config.toml
intermediate_size = 768
attn_scale = 0.125
bias = "all"
parallel_block = false
init = "normal"
learning_rate = 0.00528
decay_fraction = 1.0
batch_tokens = [32768, 65536, 98304]
dataset = "wikipedia_en"
Each number is 500 + 25 x the weight over its row's rms, rounded and kept within 0 to 999. Layers, rows and columns count from 0. Numbers have three digits each. The size before them is the row's rms in percent of the matrix's.

# down: layer 3 MLP down (transposed), 768x192, rms 0.0716, rows 665-764, columns 0-63
# up: layer 3 MLP up, 768x192, rms 0.0715, rows 666-765, columns 0-63
down665 114:488495456470522504489459519479477513506502508519501511510469528500507521528509527506477552481499520513516459467548467475471515517487488500487480501473506531512506516515512507450542480484480503
up666 098:505515546536493557477509496504494496529505515520478540507500504497498496518451509498484464526490461480482509489566560501516535517493535531448505509543507542496505493516508421507518471518510523
down666 094:492525547479496506473471482507524506480476493499548481471487480497521498496533457549547527521444512503508450515479515504510444488508474477525485464464578522493499515496458537457489521476518513
up667 103:549459509489484495519496493493479541523500498490453506487478509477519533511530484527476472498515541454433508555496534494442473486506494470470494540502480500484505510535498451514487526478507516
down667 104:489511524515523530491500503500503458533509499538481478456570461470503479486483491499475508508511501468479497513534500507578530503495467531520487513496446502515469492518523432491498480523539475
up668 098:534549465554538533471540514510478509482495480509486481550477490489515522489507489552522472501531512482515503465496439498509462514469496509485528462493514504480481516460526511464510524469489500
down668 097:477479480506538438485500500468520484483531460499498493489490509520504516504503507510504481496484503513502483475489539494534507529526491440487524506506475520566507496548520524505497528498448486
up669 111:528473490479509527480505462501522518528512489505510494534491462511469495464534505486505473500510540485509512551507474544526497466499516491581461505482488467504526503542528471518541518482504468
down669 103:565491474453517498509494465467500563518517518531476509467483535515526525489518464461487477467467547486488513484510476523485482504480482492503463510497513532552537484487539493457525491489518488
up670 096:495495427505484564553535453517491472494460517513501498497500487491487523540532523476475538473519497494481508476514516460516476524516494555502475468503510513492527451495541510479521520511486551
down670 098:505481489487511452506536572531525511497494515475498494506450453488473523498506503483508502496504469506508498475522481497509516473517496528491493510518464532528534527516470509519486505517509437
up671 097:548520513461517533496485472471519479498452485518522485470514480458466504490546513485439463547478526526495547466482517521452512471497477525522475491580481544492504519508511522533509505515463500
down671 091:467490523519475487498514525497530491488486468501505519515526490486527473488485459507509439532503519495487498494528473502448514493500500478510508507522515508516492515504497486500518460500516504
up672 102:502522499485490509538486478502504506471495489497533428490494478510487508514494489523452446539548495514496497484480505448529518459453508513470499497456491493551484503518467484485524492516496478
down672 111:499493496469465531495458521476493512489505523513451476495526423499522493502535490477493527546566488482467498446544478475487508479493473502526520489483485466465469494506491543509493521493513539
up673 097:488549475520477544462507483542506499515516537500528492496483515460460567519480509514506479487459474507530486486457501535500530568461504488515439502471508493526466517476488499497491480517506520
down673 109:532496454548472501499470524466476480478503465503497530472501507471498473506492530443513518484511525462463544538477447479500452500513474496484511522482505473500465506440443502476527491456540517
up674 102:512515477533516456492550486430499495511458498504498478494559494489535526499511520444528508506488527467524495508478501483508504491481487515560557501541510501456467518447518490516503501505526475
down674 103:462560473524478517429499573533556493499540532537516527527496500494438496507497508543525486510533479496492500508491529476469526496491489525468456536502545543506479508450459497493491515454493444
up675 098:526504496483562516485497498482533511484509488453496495532505473416476507482487470496481542507479512481494514518537483495452505493514522462543506486509522499493502498530535534525458496449515479
down675 096:466522504519483506494456514533542507519489503545501511464449463495518517518489524512525506484513522517513526507479493522501479504435486538539519468480514484504547493482516527524508497488519507
up676 098:471486498474511474461565497489510499510506508564502489493514502506513505488519461542499526484557503491521493476501474523495463489467489523504452509520486518523489480510492518513475484456486487
down676 097:504476508476527475482472516519457479478506499512503526492545520455494538516455518520520486515474511564527520518473519502494534525492484509465535490503487488444482491532488511484498506517499510
up677 115:452452482471502510503472457486504477467493537529494499481522517484482469505487536516498502551513500515442502491481464437464457483484471507510480457525498491499529513476520515506504468515489506
down677 112:526492509523539471517526494482469457517483479490500456485529483513478525527498471464481452511525524467451453463523493494498509525517506491506535507501533503535514516520530496508441498497472519
up678 106:464489470550471516479499517514455480520468497481529558542487500520503537480543536514473515474489554458494504515476496551516505516503502503473515498483501483523516496463512527545508476479477456
down678 106:502554478507564502509509500532421486550505476492504480513500561475534530504460467515478433504489501492476494539492531492509510478496502504502548494498473503513520532536481518521574513504529502
up679 093:469493496515526505520511484502491476474507527534498491530461559481470459503495502497508497525496551508508481493497505487479536523512444490483522505505493484509520504452532459500441468492516518
down679 087:491470517486524489519497535457521513514444495471485527455490439505474517463533546478474480548555503489483494486541487498511538516475522499492470528535487508494497477487491473521502490515481508
up680 095:515466510502501509484525497470532519551497527479522496534501533523452506488523474511535494498470513459461540529480485448465492488473492525446505535467498474494514513497486545480506530510493490
down680 093:519479501502471544497515507488485503503538517549513456454492485515466503534496520522532483500530475520504500486505518518530517525515504485464525544500527493498480546514516504478533542474510512
up681 095:489470461491497473487507450469544492470475479479535530465499477529460481512505474535460545488458501476501491477543496492498507501516503459484534491495521525492478479539499447515466505510501513
down681 096:496494537514517508534519507527520471492535492494499514486524466470502516542442503472471512570475482528543529471531508499495537512512498525550484541443497511509500494516522490449457513528519529
up682 104:535500502496504485504511527459494502459491495501518480479466498525505527527494470483544566553499541511505492499545500478509471455508473520489509460520507527504530464507523459541458508486522497
down682 108:474518531470491544507529511484520483553464478495520468517521523506561467469505488482465458446498509494492489537467497510479498550531457514500546521493494477477488461530510496506516500530532536
up683 106:527469522521500483480481466474503494472492428525492451485540489528520471518580478514523525515446485516453470488525524492518492485489464515490512522507528553532524457502521517508476489514491494
down683 101:476492479454499504491552482507526566474469506505450510486485559503469482486487474468482494558513492520491526497525517450505488507492460528478478483487534456518537497502507513493502520450501510
up684 102:502512474506505468484541483495505470475506522468527450486497515470494477494489486480539481464509483535458514491441556533485493515512498519521535446547541536520479466480494518513486511519470514
down684 107:493518493510499521498481525551510522514510462475481499499462495468476484494532524530463514486534515544506489462499525498459538497541482510466508515486465435525528552482505515504540477533488478
up685 097:477490511488529521510513520511512519475511490548455519523482516515464526472455511527531485530473505466502492487517517542544518540475499515465461498502483490477504536495538485464509537514478479
down685 100:524493545430503547458463502525483485516457498506468476488529459500519532517531514486511512497487496488499524477498537501498503549454493489507508510474514511454493509484447457492491474497520567
up686 099:513531508469517471513462483497468542516528535525494545520517503460482464485502512509478502501496533520488518522503492482479504493510487516482461517543516499466546460500461424493501526473478510
down686 093:452463493507499486499535516484546520512531495527526477540526477551495484509513487505493525512455474521530492447520471519510534510491523528524495499487498476485455473485525534511484445509534509
up687 105:466517477499472493519505440474522482490512492528481471494538500505483493480500485481493505518449543518547502511480471516468518451522508526519520500516525511510455534513463492482476491511528522
down687 109:516521544454524457505513556501483503517484504462513522468504511507487508512493495504518499505566457525461524503485510521511485535496511477476525516497495498489527468524547520544481531480466472
up688 099:524517537513539542534541517503512525501531520505490484525524524519521567478449503529493449493515515465533479525500459486505564512505510513493504481511460462533500507545490518493500466537485510
down688 103:500466514469472486519496493449511502452524500493479504490535502503502505460482466520477529469538471476448474464483495503503478473522481479483500453529508485461487462508481482494446487521476460
up689 102:517490464500501501524494520476495510447501539520512526538515500499534512497476508523495490468484474480514513515551493496522461510481464501491518565533510531522518528496454471495498527503526500
down689 104:494518548490492483506484456529487510519511509478489444513446491493471505499505495516502523451499511562480512512439517474490526528509519477498521488551493443473510449492491509489474483492454498
up690 092:499490475492480489469512496522505518455490476503515510511460466487512527512515522488517487470499502500517499505439481520537540468566500504554504467502490487517522460513473543490497497461500487
down690 090:476537523512510478520498493517517513505481464489487522523504516479474522512537501501467496503466489504541535481527488483468532473482519494543465502496497474483482467460475524512542507474499545
up691 091:506473482497503479481534521498522463477533504472514462491472480508541506471515495457471479454502505501539501498500545490526509520475503516516497500546502477516510481532490506544501502544509481
down691 091:517494483524506537475466492484450492471547475487463562502540486502500491473531496506563482537534515509502532503500478470482512469485488453506531522459492508504479533473518513504502484479489513
up692 101:501491441468532594442518473510496489484546509528499511514515509509508459528514530501540524472499485485514472537486523513528521521509488523477512513504472479484484473501478503493450505545478468
down692 105:476458507544480510471507501481525478470506490457503473483466482426473475481465515513514526457470458498484501466538504522523462454474462484517569478460536530479499459491529475499512486519493481
up693 109:568537510516500525492469505506525495536492504500510471515488495445506500458503525517465485485496516438508476536503527510472518483513533469502510483497480477494448495486498518513464503509467573
down693 102:509473492502499497499505536522514519503489505487526481494477550524517483510493489482487498500498505550499556496481489515486481482496515507514484472496511532531513500506488487548523529478503533
up694 099:532490477520527513490517532472483483545477483510538487526530488463464506445526478546490518513492512496503505517523524457490553499538508489473488502520503483514538484529503505483468489538525499
down694 100:500505517497454455479578495470528490494456479478476505509517477490566499488508496503529483512508506497503513553489529478505495473493458487520498516554515496484483517528491470552546511519475499
up695 093:482475482501511523512511501530534458491488492508536499526463525516527473493503478468504480523419494470514501504467470516548517467543506488536531466494480493494513492501521504499518518514492462
down695 102:492452499495539502502484475484527478521540457483464475489488535487519524493496510514489523497474514561519464528518511499460500453496498516501518519496499508505488533497483506487542487510488492
up696 098:440545484479476504528500467489470476470500526445492506445515528456478477499493491509483528491526487462495517517471452544427523459515493515477482527539499507503489510508508501486502479531544504
down696 103:522492477518480531487537491528507484507517534464512511500524484542528482530526512516475537527479509499479551469449485429475495509533526503499507502500490492507532489513478523514524501521493515
up697 102:446454519481513475443497487482475463486525464548532499493477515489502468487493514514556504515485523465464457498549511500508516555519485481466517500521517535522479497526488494530481493467524467
down697 098:482462472406533472519525497526493545464503492478485510512493501491512522538507509490484514523507490496474463500495456502486517473524520519527458527491446517510522438496508487516529510481516522
up698 110:505485517492480537479517496457493535520437526541508469496532544457486494491483505510480437501467478521517492492514489485474532479509547501527551452521497518483475484514519486511508503499492515
down698 102:502483514474494485535496514546505515510554540504517516518467449486529491533499462513532455490501503466534515483520496519510486491529533474474490430473529484551540479452525540467505510512529492
up699 109:480531490497491560501522488516505473471535464481479545517470518453530503487484480498496490539497514470511525501520512532496513506507471490479493492531520468488529506522506514486481530532493521
down699 102:493477487522529538483520486473513498512507485559502512465521537528506469516546450512528510478504508511543532472520487506468485493515471575533552487516513517498465468510509491467437471537506459
up700 099:489516514514516499498490500554476480545495518525447471504489515500522495454457511516507512494487491477517520502483552473450495494505510535466476499464498466455506488563506485507491465489502490
down700 102:505512495515474517486572479494512487528508508474558479467497503480489534465482536486513517511481489528516490499519490552536524492505532516475455491511530443446470477441488481468481483507515497
up701 117:505482464460493502506500484531531465493519480513515487513502487553497508520526506495492519512484457485483516473513512472474546462471479498484497535526486529491532516462479516520498491533480498
down701 119:491488475496469509518455453476484511464496490532510480540500508504479491498545475503494475474501481522536495521521508468514511497497466485474482506514475495472477490529503541540526524462503465
up702 101:484520483506482496487506446493525512472526494493487459495503510473537500514482444516487456487466487528485480478518532491499449490552439511510491513497543496531521501517522499511491543534522478
down702 110:484510490510536485499473461487464476487501497462523493478463499527500448520482480514498491508519483448506509507502459531526494491525505486499534498501497481506500492486498503461510509503473516
up703 091:493516516488501489509504487468479465474519503470495520459483502505527500522490493521507484501493472532485482525506496526551476500506501485484487520507516521519502462510489493478471489489476483
down703 093:484488484488498525472467495500459522470499500488559523537512506539461492506527556508535502460513460496467497478482544470514495531536526491477464472508468494452496516483520478518476465506532532
up704 107:471508557489507513494499468478499477519500527527514487526495492509473492530525470555499491523488521469514508505535484499508460533489504474447469521502526502465513547490490459502535468486478475
down704 104:515524512483490513499495459454547520505512499537486519491490469501495540537490498527473493509512532501471473467444469520504535527450517461465540537528483475492470516495522510539500436493518517
up705 100:503500505507489507504516457507528449484492492531494484501482538476473503528489460494515482536502506527518540495542544508539484488532532504535544496504511508528490504507529515460504473504467497
down705 094:507468488467491507494454517514497530488512498532533497456502513543518462445508514535487524480508500451478515513516488493476485493499490508520473501487503489526489520512497519498500506476559501
up706 086:492524499472508529500502510470491511454490514518494556487488501540512500460478539530487471487514563495522477519534488535508532548525479489492504493526529528504536487519482488511496492453476467
down706 097:509506456539493505489537451482463495506483535519544499512535508509495460518503510506523510555481483548466531499525508492507444521502479485495513487516476523531478523550468518496499452480517518
up707 104:473526476498471527510545539508477491490481522504535506515527467497512446499522447484499477443508500505458481503538522512470486496505500467459531565523530515495562489522508489530513550491493505
down707 110:522470507476450473480506460481480431520502523461505477536490461482505544530501527510535507506497499485511498545437501453494495520477487479512493495509500518493525518532457487512504512487521466
up708 098:478558516510535506548537497476519485556460533506541507543506546494479482505473485511470466481481480496447522519552532462500450510467463488516510534494523506496488487537536511472511508512507526
down708 102:504523461541457468513492475512479501497478505525495514523524499492526500515527487492510550506500522538508543451466494487515488503459524472511501553512513543502499543494453530492430513496487498
up709 096:502480472511523492469505505500468500498506481487504491508490490496502463495430549467484508494477519510517467479530462509559506489522515503502507520484562500505547487511580526496527477492508475
down709 105:495545547470493507508529495472524515468488486525498489506477495468577531505552497506497478451513468509494489534567531481481517476546529491540493490485479503465500422555485490483474483527475541
up710 102:496495546526493516534496518499464482524462550562500539543458487508507529486528516509538495518508481510495516487522461545484482505464533503479507471496516508514517504513500554528485513532473492
down710 104:487476453483500491502550472495500502518525493530509461511501511463536484533493505538465455531515496469500514534512531523514516479486521492566469472487509521485472524478517473463494479514482489
up711 096:477491513503495521510471495507506502487450566507520521476533485533527483533496503493512524529497509521520486509518472491496485560494494474505514521517491509500503537463477484506494502552498504
down711 098:513514501562494458531492538484504492509533494533504491470480455519525478441502520470510465467501474493527517474514498488514550499475527538518475495502492471512497473508490504508481467488497508
up712 119:483524506542532500474530467518479501531493486548465477492496548466554507471476505501513510485508505561492532514494478531499457489463525488534496523516507498512499483464498496478467463523474503
down712 114:451495470512538492492517489532480534532497476544501486529493486507480488468491500540494483522521505531477477492477489494487471480432452496470488517444489492549544489503508505498526469512481508
up713 106:525489515531509499500540540472435489473557508519553486498507551493485513493503513493464529522480516508493510539504505494539497522474543520483470470491490523470495505520462460467513515558496496
down713 097:513509525499472537494496497489527476496452469500511521472517514505525500543492493522520482498455469495518465479507444476484508483504490484490529533483502505523505481496502487483485515486506495
up714 090:505536525535502554462465463495512521491509516527493546504518480502487484506505503552494456511505502521536474461502486511521510545499510507479507513531503509494488502491542505503495501525437456
down714 088:473456484523546488533492520491493453473514482533483513528507457506456537456507506521494521529468490496567492479503539482490491466502494526487507518504492515556531455493509499524490506501526489
up715 098:448548520492506506505541542517498486475509493494517512493490508466462505485503491468500543491499513447496500480496498489507446501515515484480505501523529493476518479470470484489486470534487486
down715 101:519495510504497547494528505512492504474502502494458495461493484491488442516480514503528488506554500488563501515534471509515500500496532506510504498465457511552464531474467513524500525531495514
up716 113:506464493472503499482508513478544471537487540483508499486495489508516488497483528459467491509474497491515562513541498470459481581459499517541488517547537539518485520543517510479468446466507545
down716 111:476478474532491499480503539497507485449473507466521511471511496506526462508519420510493539500505494497490451468521494442496524487499489470551528501458507479477532497507517552509496511455530496
up717 101:492528507485516511481477481493496527517499511510482514533497494466542526506507510537505495524492496491515538529463519524490492513507519510471479513493485519565528517490510519457491489532477512
down717 097:501530478487494498490481529473490498491523507499497530516503489490464473533554482514505538461514498535481518509498470485501518494504487518514500580490500480453493487518484524536504519475477500
up718 111:502517513526520541519498503463447463521555516487502468469498530456468464509511449506486501510464522532536499509505479510528502514509481514484509497474521541527492485478533495482516518509474439
down718 107:504447483527489485523517502505525494512508461502544455504522440525482520494505503444502507488511476489503519482534511461476485540513515470494497515511480485538487486522464512513498493471534546
up719 087:525451488494458496480517500451488465482501506538507518505483506473493471462487497512486482472448565494506476494513505507493508500506494508508490505511506522506489500524478498478501494461541544
down719 097:487564475490506543508487485531523480452487562528468482538514489497547470496486490511477482504484510518463464542491526501520485488490505492513485517464462511487490515495473495510479526498476496
up720 099:505472486529471511497443504506499510498518471500491480519472546474474511484514484513523508493496470522503441512574530509503530460449498428497497482470489542527506519487551479517511497439525486
down720 087:511497512471493509469510507525490523462510512475452530509479532500521492520506502534511469547472530483485563537468487518502448567528479478455517490504492467486501480544479514505483552530474478
up721 093:534498519516488567467528497523494510483476494518537483501485533480498489502472509523499458507507507556509485487523489449446496502510491477475493520505484481549496464459484488537491539491514498
down721 104:523503512502504479481488484507486541507497491515515480530487514506482502502452464480507495477514460465528504500497558509510507471507518511500524541528468496489516495471523506474498478461456460
up722 098:503487468465519508461527512519478543491493490516520504452507501518475508483527495517438509466498521495506497520482457534480536481504486535509491501499510486479484447569522528509549487526536471
down722 098:537525506507490472528543496474509506465496475484477486561492521483534538533473525483458527550503521501504490469489502484524496455498550481481453510475518489484494497510495480508472552539498514
up723 101:514481531455518517516531501509531552467466535483492491506502509489509551499503512509491461552446493512524513489514485512511505543531523509503483510523490528492528511538502509461532557481500508
down723 094:478489516567479508516495520536459517485529506502533511501463497510481506516524502505471549460499519571502528510509484486524503459514497512476518487468474525494488526444532457491459483447516509
up724 095:482513544496489482498538489472499488480451536516485506506541530525508496514513529491457513508518515516546433528539491490503499536509500492471475501520527452458502527501476548493459522470499511
down724 093:535460471491506507514516495466514496520509456486453540490509518492490533556500502466504508451509498506506516505505491517462500524507565494537445500465521535526514456484566472490494504559527527
up725 104:485488504511452507557539493520483486496503475526478481548515515509482509477470494530532518503479530487526509514471502472523515456484502486498454511496553480446516526484518481504521497482500487
down725 095:529504508536509503538508490492508505507482436503457503449479537527527494491510460537506487464479486469488516510544497551506475548485578518472516482505529482491503505500474504492500555507509502
up726 100:449537479488502522520509520548523498495496509524502501498544497493514516511514506564543525483468507475500506474497481488490518498518485493477452481488473477525531540487470505507480483475473489
down726 087:490474494496470489503505516497532490484481468453512501484471443477520457480474498466456521502496443505504461489493487546518520514466473521507509494529506492497474523494526521508467574468530519
up727 105:482483534517518519506513496504514426564453533486522479479528489520516514516490461492542508480503554474494484519462504481485515499561507451499476518483511496503476503499493521518473477521513487
down727 100:496493505505464538492521449509523495510492526494465488502511514519531519489477520517487516540515511520485517491508531449505544501487511500490485514532492498525514488535524510555538466458523507
up728 102:470527487496494493476479518521512527446473473547464526481482486513508518471507503522481525492492515500488457504460444527471471496498521453499466553501517495513489527499501461463494515508552512
down728 102:482439509523517475518467520505455523532479500484488524506539530478487523469500538482485540554530489506497538476543485501481530469510442455518469454517475477497538496477498505465493513522486513
up729 093:497508517465473513542508524492513498462515470539474553542482503524480515536487456501505532474505527520494494483506481508521488531478499533429499465563528520484530490493539477499467495478533462
down729 087:503490520556525494476531511542550479535479499504512451494512487502528465509527491489493476514465492471478518519515515492523491515520511497546506468452483488541527519519491480503524471521489516
up730 106:492520463517463537496555497489471485481494497513470490507529547514505501475524475534539474524500480505498501493494479488493486471489487496476477489507521516508537491490500493492478541487472514
down730 103:503536487478533514486494518505484526502549469453513505440467498489476512473516504502515459475497515516508509522499469493511489484496497505457477537495509531542536484492522510478520503566549506
up731 098:541511505504464491464497484486502502521530491492506496492499493504492470499484458510487492503517538453480500529491474518508514488549506502516509523462527484478509478458525504537523525542523498
down731 102:459472502518495486491488485490476501504502469480473510495498491462492531500521506480475507464490457492511535475493510512507542481474530519475460462500466515513464508525464509469469525487550500
up732 103:539478496529446519475499486496524499465518504459491497504485464502508465497513494527488470448493543485500505521484443513521483489484544493525492495507520546528510561504484502502466508496505501
down732 097:475490460497492482532539515489510502488452519478552472499524549514520470472495517487512529519517479495542484560507525468507471475517503500491456498465485460484485497545492518461508572487484526
up733 078:501529437532522501489505494497482526488474504510467484509497486505481475505521490473501496508488548477503462480493488480507512493470489486493496508505529479522498466487506512532540499483555500
down733 089:534507479544527493500504510528515480537488465464498520508504496508526507538494504484525479515506512496498503518502493546484496502496479523483506470473491526513458514495526536483497479526446486
up734 094:506531534489504544497492510499513541521481530508484497528515501467482495526527475480463493449484476506461505490481516509512518508499476455532544491474489520544501474482524503432473483489473438
down734 088:559478482524494516495474522478486501508459508558541462506483499459449493492456504515500486521527452527465513479513467495477473501505523520511492522473500466458487516491511494490489512481519496
up735 103:513529526502526555531507532500511539489435492462436487478496495510490526521480526478494472496451517480506484481525521491447508502485466488500529500543484517463511461435522523528514496516498467
down735 102:506495475510511481551497467530440492490447493475482537502501454506490455496506511527519524519480510535487513508505502504500518525525523459490515493501448505485482540518466520499464491521481496
up736 114:488491508503491546502524499495485524485479485508516522549487505568521513444510464487471507475560497472478525508505472501492504524486507503551502485533509506564550529541512496489508551462510478
down736 113:455486537476474505512495472560465472490461514494517482524532469523539508473523517497459491535491520475465499525482482471522518482462542530502495498501502533525479556469501499490522524514543527
up737 102:485507513535471504505496500489478498481547473532514510493453501494518468519541512503541484500479499483520459536496462538541532536501496520480530542571543517506518478510482514536493473488510510
down737 098:489490486486498485487513481544494515531443518470528504502504526496451516496528506494450555559480506523529526483528514482478520469492484504496452456470555462483507497467481500468542475455524497
up738 101:546510491512481561493494562517465502486508461502527510500481501495486544457525525512512499488481498517512506537489569493472495524531510532508511443503447497524528467532533530473486520540520460
down738 107:487502497528512514474504480537466524549515502524442522489517479463508524469456503515553522505536530537529475512477491503513486474487455442559515498520487509502522496512482536533498514479526484
up739 089:485493489482509544459472525510495544495529532538463531518525528515528488519533485480513483524468535520504504500510450495473506488500491488511528516493545518473511503517549495517496489515500518
down739 098:506534505496537520494473529500515521470434484454521503490469533512479487471537501526486544545521451493488548499492494488484497462507492492524503497501474501491509550479483472511488498469495477
up740 098:517514521503525458471513482513498492509482527544487523536478492519490547515497478508549481521480509508529494523495521516481509513508531504463463466521507475455511478508561480511506493504496519
down740 104:463533513483494505504536544507486526514436489511526513515470497497501472470503499520537475478494490471468513526458497481484482566508495545518479477505547445514453505532497509488525518496540484
up741 095:516464439516494444537473533497499460528491467504513485537452499489529462496469524529502531446517493522511501495537501452466495460474506501457462469508533479511519500472516497516508509493505542
down741 101:510527532505532486460490528478510485480474507483498512480537467513473529533470500482489444464535519484503511474505486496528483571489538536484499536552511561538513504494526484499509529501488486
up742 096:517473493540505483512505489500509535436489507504505511517464511467479505551450509520507511504539507495490493489491505487504496467497447502497522500487514526513533502533509488527488497519534506
down742 096:541466521464453492501520490478508502488504455489505506489454484515509510515478523469483487531511550533557455524473499492512508512522522520534530489515470528505498483488490485465486470503517516
up743 095:450472481486494515486475518531497491484514513533511508487474482462505544518514508491476466510512507502527479503494517507512507514505490502522539489505511487514451531518471528439497477525493498
down743 097:497556544523516481514487489487515529486465508470516482502512501539513467496517483478569515545498511511500500520512530478448499484521511483510482530485474471540538520467508456499488506474496481
up744 106:479507502501546483470487501559482453472482452541462492490529477497532506501464449491497449484489539480490469459448534492502504526598529526498501535496514504497501499531496494499479486506481462
down744 107:483505480504543509512503499483473477498509527524516548471468523503456500534481476481468493475485512565544494524463522486490474532488489543494489498531519477565447507481504465499494486476516510
up745 099:536484495467495529480485446499502496522504468502496510483492514571485472460529479464485510486508503468492492490466544464474495509534491518507517396506491537485467488480535466500507446497487529
down745 105:489494489510528523545478491530492503480478516498496519511486538515498504534512530541500469518502492483498521486471502475455471457475456518513513460473461506498483513462490476468453501492501509
up746 091:482513516488528490524511474504465462524501503509508450531472466507497474508529469485494491478536518481508491471504508480526485494495472510519489531481531508476542504489528534476524483503513480
down746 099:502516506502555543495494517457483538487477474473499511522553515472474494508453498499491475480513501498482482487503458487512499483520461490484556547445486509506536501486477548490466521507519470
up747 094:508516510470463509483476500548492531510506495515505513487456482539505492516521504504529484444496528525550465506477496490463481526517503517522525487514553529508485508541460557472511508493504537
down747 104:482475532483476514552540465483520476505505495487503493468484499470508547538549504478476496528491517484506520492548499550537508492498512472526497525491503497508492478487513497496469487509501523
up748 105:511478487515505566511507522448504516505529528537490535516497498498490474495497503451489502567510544523484461498450537487504482551490492500470478535543532497474484494460502531490509502480510536
down748 101:479499511478515489545522527507491525477545493472534534502520518514542526497460525484518484515501485477508500485526467528572535543534491480469520535507522478564536449573537496485510516508453528
up749 090:462468498521469516492531510496544496535480537517532512521455522488524468526517524523453503452461512483476491492521466502514490483488482488495496525509475486503503474502474502509500515544516540
down749 104:534491471495518485501498544490462432470505497461476489458496473518523526501560519540515491447465498499459473502498523515507480492492484559482500515532500494451502471549479481506488494498495488
up750 100:475476524517466493509497512532472505477484522494476450496489521495501496496494481523528527524516477489532530511471532478499527518470492538486477505490499517485530540452483473506483523524496512
down750 099:470475519536527485527507518465531494487512489472475468539475525505500535485495538492471504487495487522538488525491435522502489513474503506470521505553502518486500473520452509498508537473548493
up751 097:537510485526487458509526503551431506508494487473492485496476498469489452491496516566478491460522515546501476508480529465521505501511543545548480508487467490527488529482517498502512488513495502
down751 095:486522476468521509489490525492512445501518474452506524479474535455540490522512528488494475504533470476485485492486476504535479511517489517493533513528533498487464494504468472527495552466473479
up752 104:504537469534472514454519541499511493502516487488489488470476483525528538518454490484482465479456507482483469518498537506494553467527500478519493528509483543517523515536510502554505466521487474
down752 105:498474486498524482477448474475472479527457468512494484516503464469518485519522468540480486497484476520534507473508448511488515506509504501521531482545502500470538481475483488466456557540518504
up753 095:468531515514534507494494527463486419534494526510546508490526477526496524522474469497507534488518489501523502528508502484509531497512468517489492521492523474486578472528508477492478542501502507
down753 101:489477510457466530539547500494475521490462526478480508506468515514511488504526466553471479551476506473501509505464492493460492495505513510535516519530507535507508492506500520508527474532474488
up754 107:474505484521532512484522523511457455513483503484550482464526511460542450501518513458523463484513539488507499479522490482506496559427541495523506483534525482493507501518513532532495449513481483
down754 104:461518540452508492501488475537512478438464501469500512553517533498488525479450517525524497521462484467470499517519510452496515483475516503534536504519519486522510502505468540505448519488485504
up755 105:476510515476492486487491510486505481473475515528472501485515501481530488508486530472466507491508517505459529453501469550477491464458512454530521526511475522539482501517502491509508473551519493
down755 104:478487526552495484494497547486492446526508544511489471497514498530491492533494488511487463457535533483546419536489466499516501478510488498487497495502512530505512471493522469507482510492524534
up756 093:479508479507482511487500481481472541487468486504499531463470427498500527439544489458493493497466490475486520479488496489526437535481495513483471502487499513494516517468525550470527530531507466
down756 091:461524489487529463538492516467510496517504517505491472545487522474534494467473516531524524485546524494482466511488494506463549495496495487485530508487544533462525530514478465532497514496452493
up757 101:516513509518531552473489446509549508526532476525474493535488481524524461501513468539550478501496552509493520530507538518494513533480477543494512493520486459482523531496494504537476503532489521
down757 095:523476504456498442528524472527499513472487528488494477539510518511515466473522521524512517500506488499532544483488491479507495486539469506483477469534478537502475524564475495506505529443515471
up758 111:526503492478503518474516524454472499521500472503477521522501536571511528518487518515504504431454492493476465504505520491498518534482481492515478498542535514549493497440498529496499497509463489
down758 101:489537492506530511500477472515516483483481505540503508548504521504503495468481492498471506487503476490462533525463527479506536498498503488507479477516483518494504510519551476485538485475480479
up759 102:535530502506513516481475509500494550503515516533486515492527447523499474480491504513497490477550530530521501471545504505553486478509523489501511528471514494461515522504516489534456464466463530
down759 094:498511468468459488441492484483487528487491486478510506499514512486483505511488518467492480491510516510521517483508523516503512468498562549463488487480495488528468532487489499474463499524490452
up760 097:508520461499471525518518534517473559510469490490534494538481495467457509488494517472507515519487491482453511518471481523517550465512465488511477511522582490430518458503484458512521495491519523
down760 114:508520512506553547504444500485505518493517514524501483529483498533530486554512485482563461549495509458497520528524521510493500525519477506509470491475504490490508467514465508512468528491493493
up761 098:477506503440483507453566469525505521518508488495464485507466493506494503470489495547514558495468492483507536511458474481509487528491493496490520521524554507497492496505470496460509474478499483
down761 100:504531505510526562502506472454518507482520500494494505525500455507523453446484499506532510493504502503493521485453536447492487498508508458523513541483515499486470501470522522506556488524476484
up762 116:526494476498545530489515515524476490549527498505457515488492485555502488501470525552464476487504504452499490495551470468467533516501504517531457489494481466470530474513478492477483504535524470
down762 105:457509531545475509501485533485484488488529508463511543453517475483498493517498476483461467484491475467516525476487476505522522522502524473495465522478563487500467463515506458548540513454538479
up763 110:502569523514503535507486499485520510483518516519499499442477489488458498486479506528504475506507526511473491480542498482526510528508541523529529521498500472499513498469505486527480508460499580
down763 104:476506499505506474495472458506489478481529494533544489474490481557483519478502501477467528488503491483519517516536540516519528532566528486538490466466468470505483508504516469507514487496498490
up764 092:474519476543517542492488518456531460519490497499481486531505530490487495447501494554507452509459484508484470528512505496483513458517464506526502528510498566511494511510542477491524533476469456
down764 099:514519498531485493497482499517481480479518489507512465497531444484541508491485473474488487466480514537524495499534514516521522493499522504462449486493520480492494478497432485518514530524533515
up765 102:489514462512529501536523498536509512494520560512557438517475527508450506536481459495496519483522525454509477497553504515538471495519495487494490520500536472537548515452504509549520536440500502